From a checkpoint of a small transformer trained on Wikipedia.
Size: 14 layers, 2 heads of 32, vocabulary 8192, 1.62M parameters.
Architecture: RMSNorm before each block, untied embeddings.
Training: a variant of Adam for these matrices, 93M tokens.
Each number is 128 + 24 x the weight over its row's rms, rounded and kept within 0 to 255. Layers, rows and columns count from 0. Numbers have three digits each. The size before them is the row's rms in percent of the matrix's.

# down: layer 4 MLP down (transposed), 128x64, rms 0.127, rows 35-101, columns 0-63
# gate: layer 4 MLP gate, 128x64, rms 0.162, rows 36-102, columns 0-63
# up: layer 4 MLP up, 128x64, rms 0.148, rows 36-101, columns 0-63
down35 085:150157103151116126154137157108099151126095143125153118161148150123128142133138157149147192130103157170109147119124136130112099114121136151127152126130123121082110164125147104202109070120134120
gate36 102:151179084167101138092117153131110127117132115161127065104156152170096134107113100148093154133085117153144155154124100117123130158089145139112122147113134134101134125101094145127147110111117140
up36 096:124063145084152082140120110125155141131143116135143131103092155113170127147118153139114104149152117101114082142137122186110123111112131175156111129128111150151091140144132127140096177134133144
down36 092:150123134180122115146147116125140108118109155131119143103144111165090124118149102114112100105117129164130191156128139108157121152136096110147165151121151102146150124120144164081187135148167110
gate37 058:103126156121143106121115080134119133107112077106075085158106154131113118170110130135120130128150142138156152150070139120155097154131153131155121166113117174106097167122094138107143132137137123
up37 060:135135131123132180103150087089139107132169154188127110100126131164120116154111123120112094134154105127159153136117174103089131130110112153163111173119150105132152124085132137101114135135103154
down37 061:089164143108125165130127101105142130100129122102093142123135121131121148120084131145104084182181113139135118141137148108117125124099144140140186149108115113118134128121133147055081130147135109
gate38 082:147103115121147124141129142133102096133105128130180174118117126144111107152100112183103152159119133159133189138137134117088124098147145094133130110124115206110101106128142135116125167117129115
up38 082:095093149122153135122120098128100104137139131080116126112141116116121132142102163136147120116183102112126112104122139124142082122168141109116113097196136101131120171148106158096151156171154121
down38 086:130105113116130125121134122109105141107077138144164150132066139135107118157101111133120197127113137180119185128114103143084138114122146104126112154106114188127119136086127132129137153129129138
gate39 129:123145156132146111124129100153131144085120148118162178117124161165080145119127150071132114119135082113123110148088100140158148145176131121147087146137157152122139080137109097133137112123119114
up39 134:121127159116161143096130118108120144114144156080137138130127112145146123111115140128130122110172090088139108074117130154162115162150150129167105137145132134134087135124163086114180093182131128
down39 128:139150139153147121090117108161107160098095125097138150148157152153101177138109167110132140151160117120098094095124117152136126142175137138140093164139167147138130084129119082163123107137126134
gate40 088:119120117077122110156141112117096157104125148120129128127123125152120136085155090126106149141112096117116151137110073086135105103145101124164121082151113157169107114114153101091124164088103147
up40 093:113079151161127108112115090125149139105153110181118148100149130126123162150105126142137103114101150173152130123162148117129129140108136173126137177129110086127142111149150131159096121103187129
down40 097:113143093123146142125100149110114093204116113153089116124124139143132049142141127110138111175152115152135135133072118140137132127134105152127114091148108145134133146156148115091141110151137148
gate41 101:158099134127112080158148146129143118122187122131126148140131102107165146114175149114090098132112083142106104146150098095154125147148117118130146091082123113136129125134108162132103169144150090
up41 108:118121125102129098119163141132155130151107132125161164170167121095183162181139159155117140141118134122086104100160130130088114121120161149119177113119154117144128118131161143158119113103121161
down41 108:117107145118072145118118137122132147139090153120120145131109151132127142117063146139172159140156144110120160121109165158110100135115169145095088148109157135108149116143131127114133109094065106
gate42 100:092133111130117124133135150131158103127092111120139102101115141109116121135147106098104141146119134125153153110172098079119158181100119082150124113133107147157181117078123131100118158080150127
up42 110:165133135112130089139134140153144105129176115140134136139144132141127142120137168155116112106134099155103106172089165146156112102149096173113100140139128142128111123177107188151100157141092112
down42 113:124140123134147130144120128127129133073130130136106145102077122124148104142127134136120142121080131097134132156103121150134144130129105100150094111135102126130168132104156093013123132118122138
gate43 103:108148096104172106116104148114134105127146119190127119102150104181124146149113167129153156117094115141145135157133111132104097148103137131108139148130158161100146101117103126122090165137107178
up43 096:125145101098125095126114122129132140154170143126096117136128104163088124104120104118142115067082120119150115181154145133058102147134109125148118116130094144095128123150118126089097138102117154
down43 100:147129146150141106110146108127137092126078110159133116101112145137139133112161129113130106154129123144139099091102106097162167121122186115104194126135147140168142148115127150144121150125065119
gate44 123:153126124141169125147102172120106111120146108113132089149122139122104131179138100101160179146127114157083163107116101113138149166146142102128097121098131175134105095112100127118136144122117177
up44 107:130140140135154145140099141160127097120116096167099104135125137123099140140137123134124186159110143143091137130150130122139134204121139137100172127123145141086128142089106108148127113066134166
down44 116:130166146125078139124151168120138158138139122166086113161150155134151140129152153154143130132088131129096115113149155151095098121104116165095157144112111151144123151138124109198116084121129138
gate45 089:153136121149167132099123112114125130142138154080138128138116140081150131112137140101189170122086120113100105090140113102119158148103136164148083135143121103131122110076156079121125125108125110
up45 085:166124105127150140094165138113115146143162126143101149126136089143141100155102158170116120098135120136146104168123183153085082102156125133105117104145163146112129096117115128106166160148142135
down45 085:142105140131144113094160129131154137184144125115125142106114142105172076146147121095139102141143152095121116139100110106176148159137091128159109080119116123116134103106112108137118111104188103
gate46 034:117077090096134120107174136105126133148151142145144099102141126091106112127102113102109159160124119140090183120144138090109130107141112128137159136110088185113171131160110138111136116099137129
up46 038:126136151112152204108143110118119166119129091113161136133158146146112133146123113109150161161101144140141176134144135140086138120096116129119174110127097172106125126120084120128113089097105150
down46 035:108133110159119162166135144099127088112119130123117148162139115081136136134158099138171128131123138128147081141146174094141138131110151137141100122120100051146121102149132134129127175174129132
gate47 112:101117123147110113153130129101171112137131120171160177128112139090139114130164160129116102124113106142089154188112089093147117130131124108121129124107124103133162107161135119107129190129110088
up47 117:138105065092083124147128108107143116137121102120123083123139119098119111156171162160119128132101123165085109119127133168104123151137136121126168070111081140138109113117146137135128120097133152
down47 119:114128180135141117109128126133115157137128169135113160134131130140137157115070126113127120103150133074138130155159127108113099141095133147119053166150160139128189148130113126124146126145091137
gate48 086:113125069156132159122150146127112113135142155110124114127156174130096105130101174122150123132085106185120105119127108146093135129125086156143115145109129125108153144172157148125158152125081154
up48 091:129150117122103111142145163136143151143108099189166090145137168142094105148162163089138119162112131159077145143141120119169146106115104134090150149105145138121130124105113147142129166098115138
down48 095:136117168130111104138112108127147130089131138191122138114113053123145154138128107147119177121150144080145166118162141129140095109109159126108143104130143138140112084117118113118103094154146105
gate49 118:123133138109159111135154138159086174120155099127150126118117083122147124159151094105155138131114078192129134154136134151159137116096148094149142125168121127153125135133110137149120155138093074
up49 120:142160141162106145132145147116179111153105134153134126120137156127108131105078155132120106138106207118123139096128143101082126129122127179120142138096137145091142128093147085116116115107127162
down49 111:135125122141115093122136110101132123106120157146114142145161142098111137095123117121114122150127158124127113123128157122117153145141110138119048124094139171096116152106126128062147100139206127
gate50 083:145152131133169170125125132143129134111162155184112115106136134143167109130156091137138158133141117167108154154103049121146113153120132119092134138144128079165136114125127125135082134123108149
up50 092:128103102104106147154129159150166113134112129080167144086161130130119160091137125143146087149120133095110152124139134084096133088149096171084157106101138144129104107137132132150127131101139159
down50 092:138107125137107104126122137140109122123104133150122118159100117113105108118110147112110129101114164118095110117152138140118156161137134124147052172124128183133161142136138118075155115160189098
gate51 136:113134123139123108164111134117117153138140094171137090090132111157126107174160161095118098123122134165157193136114150070150157152098121148128138141109120138122168111137100124118101126101138117
up51 133:144137107109162145113136145165100093115095159125114160167103191115126139104124130109136150125123085104103097061097102132118152109148122097141112091110117127159090115127126158149120131138133132
down51 121:117112145128104121169143146121134136104156108109164093088134102132122071152128109118131120148134151146133148166166143150147097137099099141120088152127105151112147159141155121072137154164082122
gate52 108:129135128104145110145101138125139133099115188108088148154117107114117115144119113145102133111138126137144158141122070115169130117147145148145137110111137096138120123193125201120122157180132111
up52 112:130145102112138123088122104130090161146116171127140130131156102080100090162114150130140107134134131101117143105118124166123128143118133166122117152145077130092129143094169129143107121143158198
down52 115:117124140097129116093150101149125153072098168101129152187096115078121127146117138131098154095142164134145156126126108136129115144126141168126070126107123115121144138147129167100124133173117134
gate53 111:143073123148094158136142162135145140148136095160159118074114115146141102156140138145085171113113140146109174142133106120132143128149109108125143159100109118178152130128124148097106166098157138
up53 112:124156139117177064140093109142147161117111123078112161148144141130140155148138081107115113120132112116173099150118117117148153107119118129145138127165147088112091115122150150153148155160109095
down53 106:132106117163107161109172124136118103137147118171159090089061129132134103120151164122132118150108104139117161135139143169119089145148128106131101129136104121146160116140147153085097116102128169
gate54 102:081135157112140114109125118115094117126150165097115119115115152130146135129114155160156109120149136143146134141110139131110111162156173137179097092169143141154103120094120131081167160147180140
up54 106:115132150156143153113145102153107138152137156114139086141135138122127130120120136153139132127121167173102148182145136145141149097177160110165129097127117143101085080073106139132164162134136123
down54 102:099131139174142138110159112120097112145146167142162070139112136125140119118122119112136188099134181149115156146132141144123153105139164118137151100159110173117130133132110136144136184161155133
gate55 098:144143152099161146101120146101111120125156192106088203117111132141130128105162122144113136125127110107153089118140133146170103103137129152165098125157164119148142147138137123114162145160130109
up55 106:158150153117113131126105102138142139141112142147188197177114111180149121057157112117124136120134101079113144097127146106131115161124130121143128120115112154114130105119093122130140126144114114
down55 101:144166170140138118101132096136129143108095139154154157173109099139129099097133138144157164115130157148138137116150133109174142166137140139159094117077122119131111055112108102120130132119100131
gate56 110:123162132141128130128141121104131118130187136177103116111134165107144099084190167126081081134137116150095134105156119099122150142143151117104122154104130136114145094097124105108138146135095144
up56 100:162116121104113133110154152113109129122132150185111126163158117097126119123163155142120131124150150141080106100163171124119172137095159109098176145105114092105144112129127087140136092111137104
down56 108:141122142124074118130160122117158125158114110131169121117123105144093188133116112120165119113124115094164113181128139171139129140170128112127171116122133120134149143130133136201110140123094150
gate57 100:129141142150118129173133164135161096117133085102082159152168137151114136124114145130151123184133093112119114145147094132196159093103139136114134146124113112139138150130162124147080112126119114
up57 111:129124132143153133141111064150138147115142132072138132135150083116157122118114115129116113111164095107137119119139166127147145138147163114133091096165147066127097138143156131134118096133159077
down57 104:123152130136145118145130119099125124110115133099100121106174120122108096121099115138146162182136112093135090138154125144135138095120161123150135184116115140152178182128147151180121127119091098
gate58 078:157114139134125131085088155135149125132165142136111169092147127131122146105111110179131115104142109110157149122155109132147139138129142160078108181120154138138079136183166104124138123140150157
up58 079:125128114096110078114140074082099167140131141098155115126117172147087115133115124115151112143133091120129117104103114080125128148177140148148114127108130107172147150114118099123104104159104155
down58 081:158130130095106109108100118049118148135126121098106158102140162117110101134134141164154107136114076132100125115109119133155111142178133140133114129089114135151102142108156116109107111136074155
gate59 105:149149170141151117132123135178173130108137092139127146108154119122113121174104118124069155129124119144201109130094143138144163170117100112157127122127152108092088132113134128130105115152122128
up59 098:140166174155172119102121101134145104095122122095108159130136111084093137146077111109093133131099135148165098152136125158100155135109092100151142135137140105093094135133137135149092121146112105
down59 100:136129166143112119099141125155175129134113122142135118127145116116122096152101099134105156069133141079153111127103096106148134117121134113148212141094117131090103130099146131163113110147121102
gate60 108:092154125153113103149140151134133124127158112160186102134137184167150127125163111106077118124104101158091132116132083108144119165122135129120112124095108099109138131146143135113073125117123155
up60 118:171166183119128179138127080142125108101098137128121139095108114150120148138131087095141124138146165127145125114120097128135120116161136098154154149132125100153083142113146100068104126135140147
down60 116:095130077134165151116128133116131117178165138094147088121136149118151069118150110119110125149134116120120092100121117096154148173124128104127111093109086119126104143152157159180132126125115128
gate61 101:139108147135126136133098128098152128104144123098127170069131175116152124122145151158125097166126099113134155101076082108079136138110135122160146135134127139162124154088146111128140090122160138
up61 096:131159088146106117120130144151138094144068100154150087149126113136084122152124108131117124135078167153134146136148138169117158111115101133164115128101099136087133142096108134121099139075117122
down61 099:130175110135112144129168103159134119139098150130111102120148101144113145102110115089131128091127120132158111155160150141128106139100094116120078090152134139107098118194119152088140178143128126
gate62 086:123128136092128156144141132125149163104104123087119194120125121141129095131110092116109171139114097110105105101114132083143163157166136173116130147090128156127163099144133124128122127106181132
up62 086:119103127128143085145082174118087126124113119112076102150118129140125146119159146131134064127153136134137155138149157125128099117128093089146112118174136133110085115110117144085172144140106123
down62 081:110120159099143099128132143112131159145128127116166133070122119131133070096159138093117145119110074130112140143128087140156160116130091157133078142099136172110098110141138110103136120102121147
gate63 097:150129139115129073134127131081130176132179140121134115112100127133133115136133151078120088077117121122116119106065125119107160119113119143136093133141134132169131080154163112102120164124134129
up63 094:114130075145099125127147134127115057112119110132089120123089167156103154123147108147124143180103123137152135140148111124161112157145111068158127130098109149123119159122111167123093145124125143
down63 093:076147096157139134160082110168135119083132148137120170116121129132107139161102094151126131165105104124091130129135104091151152108102099153115137132139093147147161142113130124090108157170116130
gate64 090:068166137112130125117149092099122163111134121152086135136098090110089133114142160163138118141135080157136135093126134097087128149135136093138104126124118164140112159084083126126110123142111113
up64 087:120127118152100138112098163130121104140102112089176123127119143111142109160112156093137122129058137154110110154102071126129131108101126163097146125129126136084131097117158163115115158132090136
down64 092:135118140129145131138093153117100112163096139091153126167125146102149122124120104100084150124093132138140112147102136116143106124081108137118045096148156126100107126127159106071111132131135131
gate65 105:150157150121167158101162152115094126156181162113166112085139128124122108132140130128155102139140113107136139098109121156153113128134129112129103094143155112118107079103104160075086109154134115
up65 113:139161136145131115186099112108116130124128100106102076118122141137135115129132113095067117122105111143132134133127084090141136140089103141124086160121091157159119155138164136105167162158142137
down65 109:131139113122150113128092115144133128089157103099124123150155107128160153099143116137098133204153119145124110138122125109096100157126128117118079191131091122109128118092122135103174152151150112
gate66 097:120129125129144149139122123131117157132164152128124140089118085147135129084109138151129119130136113106097134105098152073107151123168171185135113186144136113134087100092098119139101116096142144
up66 105:132151151123107151105108123173136122115093107103130117123121160137124112114157103090168107130116161155158175113145082155165124149079056117136099115120119129143127147153162107121138116116115118
down66 105:115163128103128097101101129128130098093092115142132129125114158121106099108118115127118179141119130160106144127122100141113123133140111103111042154107130157111136115138137129043119114117111136
gate67 101:117151094119119115107078112143124129140147153112127117154137112193123123179117141156119145155146088145125072124130100114091149169162123108114097105136106145088114105113082134135128120110153122
up67 103:159134121123148086114147117098124150120128156110140192116125103126167122090133123150130143162153122140135106130152091152129109079161118087157102138164163147151096153121149146139166121149126089
down67 108:104127107157110140121117108118146122126153159131141148179129099161128148124089138112126221142150125138098116107152105133133145134140099124107110119113127130071163127100131140155153138149081103
gate68 096:152145128141151119154126118112084144078153151133121130126106090119120115100108120174155110131132130148156113067094152142109109136138165148123090130153165130108082093119120142121149091173148139
up68 099:121116117133121136148121093133141072145120129082144159123138158138104123169077100156137145132117141158147118166131106114077115170130157138116127160141114115123110107194125095096111120113152148
down68 095:104131109148087171130116133113122091165117099076133143145154163152136111141113118167105126130124156161151102160104114143091096161137156133162098156139143146098115119173104094110131121116145150
gate69 081:134154132166184144120126126092134123128126117112152188160177138120079137120119102101140102130142106140143148128128115141118129114119133081126133154121127160098174143098098116164136075146127092
up69 095:146102160137122172113146130143155161104127106145089123136109096141141131105136082104201159099135143189138112106096144109137160098135138132158118123148136103123125131132096148111142119125085105
down69 098:139110137171159161075134113147165125139124131120110150108134135138127138107113143161164102114118127162114108106153140133113152112131155149129116159112112144127148172114142154048159087137085131
gate70 091:116155091136090130100135102135151113128127113131098180123165152166146111128122118100106117156080122109151139161083153108158131140139097140151169142136123131127116117166094114127069097140145154
up70 086:126127123100096133105105097111126119076114113111108159116142156136134118130089074101106096156100110125144132165111165116128103132126103131172138126150171084140123126184084117145137120156145123
down70 093:145138132153127132129151092125139128130141118100151165166170132126149101129115154129134135125143182102129133130082137150140111142150140107163233145127100117115139120118111132122107099109134089
gate71 110:091145120131146129157125167118130105105095121145102114146108176125138149133123066124130125153110119149117102133160111120107169155133082118145110114129117123113126139134072136139108199155156094
up71 102:151127123155116078115120109121117159131170099158096140111150128154094103136127207137137132107137131125128174127077121125148128110128162139127130151133097160146098110138156132103116080124113163
down71 099:158136134143139165147153143141148140089144103170149172118109093148091073167127091152104116134114114160152160137110135138135145118133109154134077150120083158132139120114142115100107126102148152
gate72 089:121154153127165121105110104073089170121146130100145110147092108093164154118118145139163144148114117127137089113147124160109151154148174128140101142119147133124086157120100153147156130151136084
up72 096:129130134129110139168080162141128159127108103115153108188145141122118124107123168057161113118106130138111123108147151099113135109125132136098160093144139137148125173159113113085166133112109122
down72 102:125130129113143140163098140148129133102093114104113103189151142090118145097130159067157101104087138152134113097125132127108136118124131131130115094134131124137107159154111110056142125105088141
gate73 098:136160156166168130142101100102136145097129133116099098105137100099137130130137099162132134132122142163164113125135170150132114131147180113117089147170143100117083114168123168143138104163148134
up73 104:096134118146135142158081082178125117128116109132119112112137148141154102109132104148136131101110162166145115158163146138153129183092142108111123162117144152163133086125070113127134100115124110
down73 106:104157106126135136131090111158127120126142111103147108163110165130160109097124110167124149087106130142129114129184147162147119181118150102108141142115143141157118080110080113165127081132130124
gate74 086:164155144134140122138154142145157109118115147129137138123142126099115105144154168132145147139103132132135191183141099120126153104141191143118129088104127133131118150100127157177152116120190116
up74 090:149123139128115083100095183124167124109133174089126132130103122109116116120127153130146115174156136101145121163119116127119133134136171132165108120080145114171107145146169149126147100148176131
down74 090:155130148143129151119131090121126127131122161116146118120098102115113066141112161109129166101144130103108179102136129128104117139139174124138190096125136130114154137140135160206117114122148137
gate75 119:116128136164157145116107149154142133094132115143130087134085119182164154165149124137158155116129090144085128111122066149132122152122125134111098119166178134126127124134107093128108161145137152
up75 108:118096149121107187114139148107113154134117154112148137148070111142186132138184153137120117114174131103122159073128113154146113112144115125163116124162148109148106139126115137111144128146131089
down75 111:111142104147164129136086135157150095134107138126156109161123118090111129140078138137135141146146090107124113157140108113124143112146107098064122105125126084106128102108125097196135090119123113
gate76 106:138094144090150174131116126085118175106119134111108133115131118078120122110126143082155129120149112124177141083123135130111116160165135092142138148152137177124132138122123149127154097187142123
up76 104:114098090100140118106145139130110127062153152117167137117115139111127116140118130161117140162118147085124139123126111107178137158176159143107157183120086142154139127161103153141125124161129141
down76 113:099110104111133135123133123156091132077139125118152142124114129089142108158132136140128167144119150100146132159141122087187112172148149135088187143145111158152160120152092142157121149148120147
gate77 099:108098144091109159144129127080115161120110156128084139134106121123145110106135140157151149151167164131121112106156118130081165121165126123112103141130100136123141100104065170113139151098098128
up77 100:076109145136094101112101136118110157113100113146128142146128121189129153156125127156123133138124168161126151104137071097153134141131115139140129187104113149126093140124180121097095139103126119
down77 104:123120126152115142154093154132134123124114129151139166150140144073126115143122104121128165110143116141136157144084139151155035126100143122139175111159121130090131125112161124144147100125165139
gate78 071:139168134109164106106120176139146086127117115145069111139142137128138146091167089131147157141097149142128135185164109158099124107120128124100131150133101164106133113124123132177107131134105105
up78 078:143117105101144107136104166123137109133127140177147164101159117148118124111115096128135125144117135177165103179142142099064128090132084147109148131166130123090105109133107120125099106104134135
down78 075:111132165146126148153134089151137113166111131128124130163136118106161153112083153089117105144117151146113113094086139090178128153147131118113164148128141104144156146156164111079126172124108133
gate79 118:100098155071185115111097122114104110109164157103110107126127090117136133134117146131144119121133090149138134113122128143150081138158125143175103139156112133155111146124139137113155139178166170
up79 118:121088108126132131150144134139125131100124121131145127089176163145138095158112117120115163096110110156158086126137158166094135138157127130095167122097118151120109163106149133098152172097107173
down79 123:138143096103114143159160146131127120103135122114160156077193155159123107139111146162119186136125152128129101137139145133113130134136142142132179109122119128127077166117118124137149184103148145
gate80 156:127167110113114116123179150109154105181145088147134143169167150125111180128175116109101123159139118139139119145163150120150145164122134142110140129102123145091121096121096126128111102121177140
up80 139:117168108085129098110155154112122129164158114122130153183180119094109198124163116136119143168133135173145124137122142151129140159119142141137136121103103124113110112112118118109129115138183114
down80 119:148120154145105131155121126135136146109085120146143106118088142158116072136109137139129117086102135103130132129127106124134154123140121113146192121122164124148140151124129120219122134111073143
gate81 101:117130179096109089137129120152171103128141097089177171146126163126148125119122129134106125122148104081093112151086082134134168120164103135137157119128121121156092118157148116120121116134109148
up81 086:134127095202130131138127140139116170130086126148142104128144111111132121140125122080126183142108145188109160152163148129138094142105152113123116169130115141117145142114128137131110122100146071
down81 092:134134098166155126131136156122104112148118154161121127079110095162134109119136095133139096138117077172104138129138152131097100159134085141098104124113116126134176136154144157081124176126127118
gate82 113:154124142091173148123130147141132124085135143099134138125121127079166085131124107115134108147136111112172167083109110141110123159096129137130092155144172136159135150090138170125137129161166116
up82 109:109151144180085112137115115148128098137116140114134122136128157166101178123106136126125147143129129146087118157138146103162147117139155120156128138130082127134104116148107045116115133077107146
down82 107:108112134203095110106115131111140123135114112125107120112144169155119179102110110105132104149130135124090108153095137128145136109134134119151099124115109146142087124178138079075115137139088135
gate83 089:150141156112117076118128116133137111132111118133169147156139142117154093164130117141085137140096106118082129171153121136129132107144078121107129110136117152159136088099094140119142201099116129
up83 090:111129141130143134161112131129086124093151112098091141114120133112115128097127129158171108111139121131118074103080158125110096148137129154167130127163046142153127082121127117113137124095140122
down83 094:150118155078101121125123108115163129148105183127115124138110139107144099136115133101074147139140112117162141148191096148143147128129131110100090098140164137157122158098106133125142169118106159
gate84 100:135128161154158141109126124137147127078163093134138121108130153117114156130109110154122133110158109112135170145095100124123103112125117107149127136141071118154103098135071146076119151178137089
up84 103:096123108109097116163151118101122082143135113132104158110117152168129114121171125130084104135088132156100069131123129098157163151104084121127073134108144153135157150141147116148128118121132137
down84 109:129103159113134136183109132080138102179164134103105166149121136122136127118171110115090101167095091174148101114103154104142157152120124142121078131141128133115124147116145131092113131136140129
gate85 106:120129097131131161097122116118089151118131141099105118131136097147111112065167128128158132079136093151183143117094132106140119141139127101133123135096148139131130136081152166069108133134157136
up85 113:156147168132122083159101154119145119114147072178151131118115149121121147144103131133111122148080132110106110133134111142149168166100091144115112113151109103167086105154110088141135149146118120
down85 113:153116121138167108134099133083128130127166092163154102093119140136105147145117130107125093190092104077110138145127139126122166139145121135124069126174103122155138103119112124133107149153107132
gate86 088:146137138105178149126133175094150096125137082119117143151150130168121113158128111152116143104112101161132144133142158134128142207123111122147143129123122177120182119108109125121142134088101130
up86 087:136149123087132128114122137133130110108140164108131110096147124147117119129115151166129136110158124131114118145073099116144112119156137131100079137172149049135094153153079118154098105138155127
down86 092:150146133076176111153141153120116118116137112104126121106111129136133089154121127162133142135136151166164133131139175135135150183141138110163169133137138175157168121128146124113132144098071100
gate87 130:157108138122108097121090134086114192127154182137121100117117102114150123146154123112124124085151128167171142146083149122149105158139105144132142116129100117132147139144142136082139143133180118
up87 132:085105135124105128093094113103146130124155124081160077122107135115166155149144115107107098097129120145137168162084130107136143158157131120144131131148114127171121090156128076124108124128150096
down87 122:134120151126122142106109125117121127177130097139108095116120144113194145164130144102142109106137107104160145135078135099137116115172141103126208139138120121155119129159129122153120094083127126
gate88 104:132100194118142128156162114116139154113127148138156139106112110120134140090162115163111120132129073097128148139098139111152146164127137098149097077133118152149136171115132146134139140144189121
up88 098:106152065145119095105127145164111151133161078160103139098125146148116105134105147078124151105117111160155111124146120131115116138126108169099119130126155129138119106107118146095135159088113181
down88 101:124134095112133100159114107137087134098137117150058118126145157107123146125098144123123122119120143172153123141112084114090101138115085149136070113165131140155107102141096141102164146147113138
gate89 078:112128110088142088085095128125118109132108155176142138126138124139126120095114180121099115138138109117093136081129088157139112120151160121076136174117114145154133102088142119112113159136136166
up89 084:160106095105136094106113168117106094140096123141141160137116124169130112079114137118121115142102126120102135093137088125099119119092126117067142202137108140115154108119132161099115130136118131
down89 085:141152148137160114132135172110134187146138099105109131122142124121124143167124099137128150130107123144106136167155120088143143151116079133118189136118084147103121123117095151198118110124120113
gate90 055:128066100108092165108170116137116114141111127110177134132112110128096109220134162121150137145113141114148145105155122150140126132135140134087128143111126172136157123140158137113132154118130133
up90 050:120115141142127107148112107113087141098136132120094142068091120149134146114128160183142097138155159138133132117123144126165085146145166140162087145156158101128122153158136168132115127170141143
down90 051:129108134121149121122166110117112111181102153077132151164110123108133090169123183117140132154140123098154124117078097152116139158151139129096107129138143146142133137140144119065146151102099119
gate91 031:124184108165148153126107153125142165154129143125106141139095126138163097120130092100104117114154158142144112138083084182123129138165115115157096112167123135091107142160133131090115149136120131
up91 034:104151130143143204107133139112135170148121142194105125132108135139134113143111130160101128144161160156158149139153122166102138176103138134155111142119137143115145184151127135141135137111144096
down91 033:114164150162155137128124110092110142149149100143097133118164127133141153121102119159111100134141134136139147185158145192108078136098092123140136110137140122116140163077100128142115120111132086
gate92 094:162137086119125140125159142145130143119146176137134092123107116130100134169128138101111047128164102086103096106130108157134111157165132117118136133123116138134122098156101137135129156168139169
up92 103:122153135142136090127124150153177121150113111106139140132146149117154154160111125123094170104102126075098119183133112111142153159125074191121148148134126121132120158112162131143134128096146111
down92 104:096115108124170133132111120123135106149089120093124130139173158133173110117147144156133121168137112134167140134131156092137146083118154138171075098145130131108115129127147128147150071092148104
gate93 139:102106174123144101150112126106095154088141136079114141116078138130117106128121128144159110132146084122140131098123104131158116123157111143154100096143140119194110118138125164091158156164134128
up93 121:141139128160151122127094126134136133118165106131109133137139148128168123147142150128142133117123114145112131151195159168136102152163107163097118054100155131130115145149083122150087118127175136
down93 117:111135093124154148101114091121147143143175134124106127143111125142080065089138147128168133154120102164105121164136122119141150123171100121115103082132122109140107149112154116129157103152095158
gate94 084:139098115169111114142108124117171117109092110116177170145113155173111156199112145091178106145135129153120128131115123132136142166088137122149121116132144104115127080121113104122122137128110110
up94 087:142113113152098146141129141163177111131106112133180164160132165109131126164119130074121140179129156128128119107153147154126175128111147127098163128131129101135162125103115091138079123132118102
down94 084:141120151095153143096128117163088121136167148129103143091118095116139174087159152173134154112114138107146121110155087120107112108144101127143164133115107155109111164146111131165167123113108092
gate95 088:123159140102138125097094128090104165106108150113173083127106111189150122142111097186090087154143136130128134173101143112116142131135146109130099119157143120128119101168157133121121135128134121
up95 087:133174111156129139101111171111169123131137175151162076123153127097110119151133105139106155115097148174161140136192150146129162131135122158111105117117141103113134095136159138125115143096121127
down95 088:106132104164146153101121111135119137140188141098110091069124140102153091141135110131135102086134136126116123136047166162128102143149144104142091122156146112131112130143111115133117102134129127
gate96 095:085151135155099130162148068133162128135116108144112156135138190115156118137164115128142137129078137128108069132135110108132132148087150087133145099146137109095122118117113139142102107141156108
up96 103:111155149125153145144130135127113178114118146102110090127130138108140132126123052155132100123125146138141110148097121151170144127127164129152126123153150085128107098153138133157165140192172143
down96 100:119136114161095097175129117116118124116114106119155195128126185118152108125114144112127149140122136128074089118165146113118115126103168116115181131122123158108131130107107123119085089098133113
gate97 119:139128146116157113124116123126120117109111149128100131142110129135072116149129122153096101132146096208141160090132133096160165092117136163195116158135104137121100152133133106122119107146127155
up97 123:107107104174118105167145154149112091152135121171151096148119149166087131152175131133123126128065154152125109112124136093121174129142120139108147116174109134137137141144120131131115145087109158
down97 115:121123120137109116149131142115113110157170077150161130123157120129150128101141152136118148100105151062105116162154137139103091177133125120117151101110143144099174122153107147180131121091108122
gate98 108:130148183135136128134110087144136120128138106123163149155140145169148122155142096103156103159176098086098147124126157080151155135108109167125120134120160109148117101068148128121121104121131117
up98 109:181113167134144167135148128130081162085137128087132102151093130114157146121137130143090105110177088111150103108120144125126114145139161101163101111169126126130098115151141140092153123137119141
down98 112:124132171130133109109101092110137135185133135115150145154140155152131095117126109128145122182176117109131154145152138087129119118092143163114086124108181095160154104120137131114131101144101100
gate99 118:187107145142156152120110145098138165092136128095133107111128103137161123135144131157148138144149112130145065083133112126159158150131126126146094103140127115174088156130118113095173139159122123
up99 112:133152106134144172138119113146103151101112114116169104121166132058141115134123138129070149114117122146125101147160161144133154138125159125166118124082078145135161173121137134152130140115103120
down99 111:121180103139168157104159118131130133102114130139136122076169145095122152120140143147092117149087152164124112127147154114146162113108164143146171123130102125142144175137137089157132141122083138
gate100 077:120128097112127129134138172175117082140143165162160117129131180154116139200129148103090163131106142121139146139157161113135131138098095113115136143104085159124132105103137125139157143116125113
up100 077:089105108114127163122141128140145143127156099138155152108130137140124127140105112085136151107121092120151115090136116089206119145112168149067134176105135139113133132123155152133102142120126092
down100 075:162135136129106096149112140145105116149107130146140144152109126134138146105174098176131109146131143155077152132122120121063184110158080106162116084128094104112142118131117115112119119121123156
gate101 085:141143155117143124117132074098146123113205160136118122102138151090152119149107146103101114108130143147143141108132096157133099157116163156092111171123101094103113153118134099118163130152121142
up101 090:150164135094094127118174152113158113144124151133143152136158115132078138110095085164149156152068122141154114143183140151078136126120134102140149124121120163101141129164121123117153123135131127
down101 089:133138141112127094146149144117100097121123151122156154111125075118125125147102080148121143142085152132121095168143097182096139128106142128130085132119108175126191116132130096093123143141111124
gate102 110:113137129156098146145145121157131133145120111168147154117124183124098123134150121121154136142121130154111154154165083122144161100107117186095158127113095152126112156087152094125101163084122124